Weights of a small transformer language model: LayerNorm before each block.
Each number is 500 + 50 x the weight over the matrix's rms, rounded and kept within 0 to 999. Layers, rows and columns count from 0. Numbers have three digits each.

# k: layer 2 attention key, 64x64, rms 0.353, rows 60-63, columns 0-63
# q: layer 2 attention query, 64x64, rms 0.367, rows 61-63, columns 0-63
# v: layer 2 attention value, 64x64, rms 0.481, rows 32-63, columns 0-63
# o: layer 2 attention output (transposed), 64x64, rms 0.466, rows 32-63, columns 0-63
# up: layer 2 MLP up, 192x64, rms 0.457, rows 0-10, columns 0-63
# down: layer 2 MLP down (transposed), 192x64, rms 0.331, rows 0-10, columns 0-63
k60:563460541455537532441472428578445649462469523532439535526545417547489432486458523615525549543529512389489617487524530494518564560572583538463402513518486603572601371463551504487506538417410539
q61:509505394485473507538449593531542465529541508577506512469489572422600566508526535538495496492493513535482554520561523482482514460482522538430514562498450514503428497522520510539437543547552502
k61:463522445536462426563481480461516486507493458549536432551401563578451511513524477459427428523414510507506446535501415495444480518525515468517534466562541405471470501524474511451484530541533503
q62:527543406506513442546544584470492545511604519506499511521378523496546488566509515490487510517477511472466517483512482458591478549559544536511489479478517406445456515515452500489500510577566511
k62:485533460485424415533467515558478467536433464516526425473439512527455557524489524549496441483400535475556494543429514524439537463504450474505591579504566511513504520551448558426479544479461514
q63:519600357406470423514498562611520568549586476485494463490447423549516485580436449615457463465472501417538491513507494538530498563469467506509416480436527431487448498513416621423442512451541549
k63:476538528522507458490488510381457498497456467536391425456450561515529594511490600516480486532503603486562556616461497524571435403560430422506528513482512522518547488485475474499463479530456494
v32:476473503497471567535516619514443477581470527541591439548505517560522433570476460453407434533460516509507499447482426539543528491490534511500549416465484502476499464566455448425418519455520492
o32:517487464571408399473543505486570471510579503418479492465518426526540475523430543532478565538493494476573429595527486568522494514542531515518470436507502486508620510531507616497523515563525564
v33:497481548522545450539553480478530469481477488484477436507457438550513596527477512488425559479587507454525476455496560532556515469464531490520481516541573395556531537545514522590473476514548392
o33:538585482508488540453503466544427513475530422546443518512515490502492446486535455525524509419485498534526536417549490493484474533529545475504519454534562541502430599503525522482438520528498492
v34:506575499442499516519557532467489483543582508538535473507502476534469489547524553472515479528528425454469512490500475517507557490506567537535435532524474547551607466497522490542554423415514517
o34:487418534558472539472567520531473533440485520533476561486519477429546530480505474528511525461589543526459508529505475554549490457474445530542480492454521528481464505481554507475474525600533503
v35:491517491552547491597505494459483493551443515426459474469425531500529470421524488521527523570541517603460520475491509537449501479473513568468458559561510403634399444529522410494609503517538478
o35:523526566565554536447561501530531569516396447531483477414559496494465544564522502502486411443437453490493488549485543497562491518451464468495444438481534562428514523482510504454473451502485581
v36:550546476463473557556490567476473456492442560467451491463467443545554439490495500538589419537525539515481538534575465572510443557607585448508510558489458491589481434498466566460522540520421537
o36:480500503557572493472579509534473499514485551460570514453587525509421524527522556478431571494454511510471521513477573490453511480405486457583581478516510590520530507483608373532486438484495481
v37:632483460446408466572578570557436466561556427512498499513410480390504429577497534515582656488478490451459448472484503509506513503555490487530536515522527567485497505515554538429544480625506487
o37:422453481505557497520410509506493540477523530447422502442509491539488606486490488539487481556542538533479448479377484475578438476416433500551503532406427468504522488491444512444544494401469475
v38:568531480464541516504509577479541509464531422518483454484551446472502535541457466558458468408466499528518509432440469480521602525497458414414451522522497489531564493526457488540558561525528544
o38:499549502498418505468467468484453515469496536509450522509406396481487479484510529505483585550475480508486489572560494551574497440505512512603521549451588545518423528491524528489495440558453512
v39:474494517543477444418525503484469502522525449460515510580422482505589414502500512473473439503467528531541550551492517477559569430566333488547508538400521403529494536533471440449427469496589515
o39:487525610493434470531459487447583408518528464496408486507499463515443442476484486492531505605473465511528477456474467520428406504551530475374525464522545504501501513501526527530538535463542484
v40:499519495499486488525532462540425493487494492506528438428483497580472548536595530431439456533501417457523474532450507478541566504468461488454477430531540545511573543469459444514474415440476478
o40:503499544509457495482482547485489433451489489536427499612538419475583439479450533469482473535504497527458480465499450494438508482508568511507494493515481457455471505457474592475466594594488517
v41:522443458525464414482565529427506539486466443471486520471479524477492539471436488417575521423489523563532511546513529469563547458543550508497528528586561525515491523587527555468517481489485466
o41:553555539444545477523492481528480485518498528532553458538495489506502509552484486487556479492493495488489469532509526516532492476476483466541508576395466524440440556500460439510485494536494506
v42:602502509507500462471528565465441505494469441545514410451490474484555474535511499518472525486501504448495527459507509542517465470495501431493434417484583512538539516531449443521541563481564482
o42:471509470542572488503468498542447470506475523568465444511488445531415468523538548472500471507458512486495465497523517558484465461479572483591576511513519589515512545501498560493555498475451503
v43:533381484503557477460518462590530546467475542489512463538576494527489487442612484497444475520521470488442423530550542506578439533513447484521488519440479501516580513436520545510479466563455523
o43:561547523533521496521471550411525585503496464487444475484470559526505502499540503469436454524509566502435582392500445452429530552448501542452540458633485466489526436514492511516529499452506507
v44:403482555492501472619458503509517579454423495439485548466441452527517540602496453524476438551446529472480559432439465516526496530497522526506515462443570458463573500483500517560463418482484474
o44:459500422448465472429562443582464458469446486481506434536520487513486451524456548538435631468379515502548521472533565536448487441523545449530517493556511566602573503502516539492467523525453507
v45:529526534548427531542525387511421500532487471481476503535534590455389519476466438532562430513466516494486483493484447475522541533425531536511478497545496567446526513535438455525552491443524476
o45:502512446447578407450505587561531397438465476499519545554522456449596475476475550471410564564487513469537511526565469560524523499504489529496549571389503445572567493575584513531448527488486497
v46:518497561568464476519457485497563484612484467536490412461521552526495517523536545455553482443508541421471459470439549493485506435521475524538542588508504424438453536494567473609543449518462477
o46:514471415457513563521487527578468526463489469449476453482513490500523471493508427514412558485439453519491519477530486548520438505454467498471504512485516533546520491525483547501515538429526517
v47:497589445501481417444508532544424475540419522460469470514490507531538478442468539460532468487532533490587482510404517557553519541533489478522534501469547492470509501512484537445516480584548505
o47:482477553503525464473513551448513419464500439465477510460500526483487472516566501407478579505505458556535458462513494504469452437509489482506530478481543447529578464530507496555467513488474491
v48:577537526502559533504507446512526491487535518447586490503548493524429527528534505586564550494538527498524545467532434564411505464491461558512424494577485537488555430539525433570460461499497463
o48:494474494515525488518419493504498502480428480554443524521500436550491543414531490518497472482503458426481492530487518515580462485540561470462436497502518555497436421510511456474459505482428503
v49:523497469465523600583504518571595437461467484548510479379476485430531447525455582462507491492567581549556458504531507569489498475525513489419542482537512400635462504506541528392507523438542460
o49:514531552530539437461503461479457544536510481521494536492517415510439471521501457532513486446495419461398448478431496472535489428485499459604434430538477552365442530412434473467514400524497512
v50:490416486559507509475510485452491550529590518418549457558493509455540526524528486508533414504543481511517472501514562517590519482548453530491434529492502538494473502422381546502435384442427460
o50:548553463482564455481481432514542453495471523507450452524506523537479521504432529478477559586378523540504501467498452488403464493463582494449586473541485545557515506431582430558497557496468561
v51:546559473531477444509557521533497528517544496477479463550473521536469612508465489450524378473412486516525462535447512536426469568443460402597449488519489506457602555529350446517518566522468602
o51:482554552536447584484457488460503505458532501472445584573463510427550498427553559374462503496612507494533525498539486436516546459563507484466536538473551449503416509512591480521536529501529440
v52:505595523517525611511454575481552468464539455559558447400543472471501576510526503510567474414473483548506580516418502514352509550496518505466529427422496540515553489494450487547482585521525427
o52:459466469557502494522502548505460453462467464517495553543438429489579502429457472443436541515486489515510460560483600525554514423475509462569480549598451519535473529497539538513549431556495443
v53:505449561498546490472534459443512534461508497503434457522554504518463557535412465467482553512503471526466480463535543470519520579467480505476467441674444548477481487490507480512550509537439513
o53:564554383462501563456376522494462493539491576533492499514433495518558499529489527499553408496500537517487498511536425494490530569462514542493531555430487414532430525478456481456482515435490496
v54:531502487431485499578484496570503420520485508473501536492478516438506467562478567470468582486582547466521498477558488430488559537517412568495489553526490565590486534472526518499531415478553470
o54:507461543512538471520481566494489525502475486591459483500517470620469494514488486559560449501524461557546515505445453427510452473495497476493487453482517463458533471515455485513472559517461518
v55:558505512544500495465538493550467504500531540497558491517528536362495513499588517537470553385565528512522496468457504495470565424534510531464478502477460582556411481527550555512519494486512501
o55:459439492480524453607471543490579514505495523504456442495463467563442574486478468514463460633458460508475474539489406508533444508452525545504498489443493520422482462521494500506534495481501571
v56:511511466428461534487558503525491540439597462433566501489483457419500480447458523508476521445512513513595530502491423532472566582555470513527541446488498434517442477572431487452442488489574496
o56:471560553506472434569419487473519492521527518475465560511499460577497607475534489569542521598484469537474478515460501533550485510552529503539509518492546511452467513476503493525507475494501538
v57:547551473524506435527536510548512489515473443580516463451485453545547508442510504487538595485483579456444532438457523555440427573469472518504462543483508484556526500462494510494552433504479579
o57:461451532484550598547455533522423621467493543485429499482487491431500488491543550469475453464507504520509555559507536470500522393465459510491482447553549461465525439480472585524483480458464444
v58:447471454494521493606608533470471449551544504419461541481445548475467479486495559473479497449482545608534514462442467480400595540471538545492456547580510488595457509567528446475541476452510388
o58:489472590518470555461531515504541531405448459470461527471502469476520558501476463511506471491533459513538467541508520457588467473484467467462395497390517494391441530494515489448477481571486534
v59:567508530492430482515569546415451529484545496504530433522495585465558484545526494503413568531437482404531474613535600468567461504563478440662487594477536483458415541546446509458445504507527489
o59:501478513575502534559484499513491434478507547475536465511549515580501556460494478467559456506519509563534471474442476512410510560465492517468643529542461525517562543495526486491587593454492522
v60:481484502483494450402466577468436559518583548517430426513618438492513492454452430599503479452533497572499537461414506468504470431510449554505510444473486404445469458544423527563451540490474610
o60:431455398401485538524506473470498440565482543447506476437475493421411477512529514452469485571412495481509476515634452598466467499460498531496499455461559548516530515473553493566502442448508486
v61:507578460504468524463476494520454486503480480517480507447389380485563553462481418460530563407470474575550526425484486450523450472513437538477549433536443530531528437459462516451480591579506616
o61:425481522501453527548507516444513500624575506542503498494489515439487462510483571481521415502528513508589415620478535484529528508543491489564437441492559389467523545481433525519444499491482414
v62:527472450506507506506489512456520523490444476520475564403466479578495579487492483524539569578489433542525615535491561445479434521469432533496551421535572554458521576472496496538454548538449526
o62:508540483422528526523480492477426440575514512495522497576531487498530425531473535477555458491503537479509495480533601497451528498475522440544456554532424527573492530464448491554502505481480417
v63:490468515508505532530520506543447519551468519458478516418427528484474512466482502489512479436523523555542489519469468568546535525498517510503515420575510482569479492508511429452517478539488523
o63:493547491488514475469527508512515488527502482480512473495562501502488496568502542517467507505453459507484456501513493472513484504497518471534474461421503476448517540479482486488440490519502538
up0:505605482591548466464521520516501515399425550401518441528468467535492463382455470544504438462504491377489428553428526462570561488516521539438525537493575438451446461573636599464505593430462452
down0:516634494473453461520581486428543510514484542470464467538549470474670490509458487529507472577563624463443505433437534484564449503414459447524386582524471518488514500480521590549540527514520511
up1:555554475484498484425460553562594444444521495580489549432595437460465509490510467561518435471493532504548537505451497523498495479500531488453572523462441527537549468547599477524518539510542529
down1:504645507493520497506451523459549512534508505537520511465510485426528481495542507623499446531562461497493536469486470465473495437458514514547520462495493561521506483564506490520535566458485477
up2:553553424465449458502557456486483473504505553476534597512551545445478417570529503534541445527517563497443496528480563467498512604496565483535469591477469388494492571517497391537434571453467462
down2:468449510436451531450421463515495430492490481511474523468495516542469523513554484473433473436456494536505480578449468533478552610549553535574585477494537495525495448439493477467502518522580537
up3:477506444528494479490489498476535491543465524495572442430463430400428485512585535502526440599501447496493475536525509474484535459507499563555584453438501509475428512492512498492577436415435518
down3:547449536475491568483640513446483536483562505473499513610407511509467559507443447344484519542461512418500459588485475479610531473432477531514508523426580552498489452520485418510583416540561491
up4:522575435546467494486507459525477474530389489532474598482525570490476449497556525543529610555471530579489517570450445532465524477475533550465509519484507489428488567449469515503504498460451449
down4:449539471547451517520493509517474546478419482467479524489569525510552487580589456488550552517508474509452583601452511466464472445547546483453511544461488537425477450468554576466495477501503533
up5:398580426501575507528507513562497445499558534495452477499529398497590523540363523426495559553628457470417514511469505427478535405418467509398523430523441456570597512556441422503584473582530512
down5:583515502533467499434521468456485551500479551530557499556555595466533383374534480561526464516531485442489516491481637517549408497567448417432518557527498536465413502460456515517507502585432553
up6:532553454574545540455482445623519507458521452490496484532540465479511446600468527453490427440567569503463448498552474456454497437450618471490508491547555508517574527513519575490452478523453518
down6:480402402429501544467505495496529468480437518442502471583454487503499507466507420407555499487504432469451433538470523478479472456495449476490494450494494514478456378441422443483551538416527454
up7:519476456553447497552458521545469455431415605554513518545469493580422511440531524505504565491474473495580446531506469444474495548429501439507542508527470525542514482598553388428511596473545580
down7:452499472541511542456529439491543582467504509408448623378558574529515548482521572467486478508582578565511395596424559527559592437457586554451539498432496474473456566493536497399424461482543475
up8:550431541499460502545476433511499530485497565482434608503461522476470474420501568521482513466488453517497428588449490593497531536548507538512446507457549534476409526452571480452595492550497498
down8:559558409533544433478399523505498535459518523545541455414460500467478484497483439517589471562488560527501455423556510522539486434553492478502509517526400463490559550580510447547506417537471496
up9:481451499552534463513506471466526497454559571388597535506457499548481584436522478520437545543501458476433529429414517491438397536459471563514548465554485535582528507373488536408503379496506364
down9:471517459605568416518483624541473469630468543447421561518430539485584515421539556513501478526401465374422556471399581499638502535421504591435446452445552507511585642545476445526465461536537453
up10:514543512479445531538406493502519460474443510448469525473565449483496555472597549489545464472537527444468484490535587579468537522474420558418460528514461567463480485510439602495487508434440554
down10:470450560492527526475484473479591522516471502434470487522394533485464535467482489533514473523471467467584474509454496509493471536567545574533528525384520568559442394570533553387548540459477523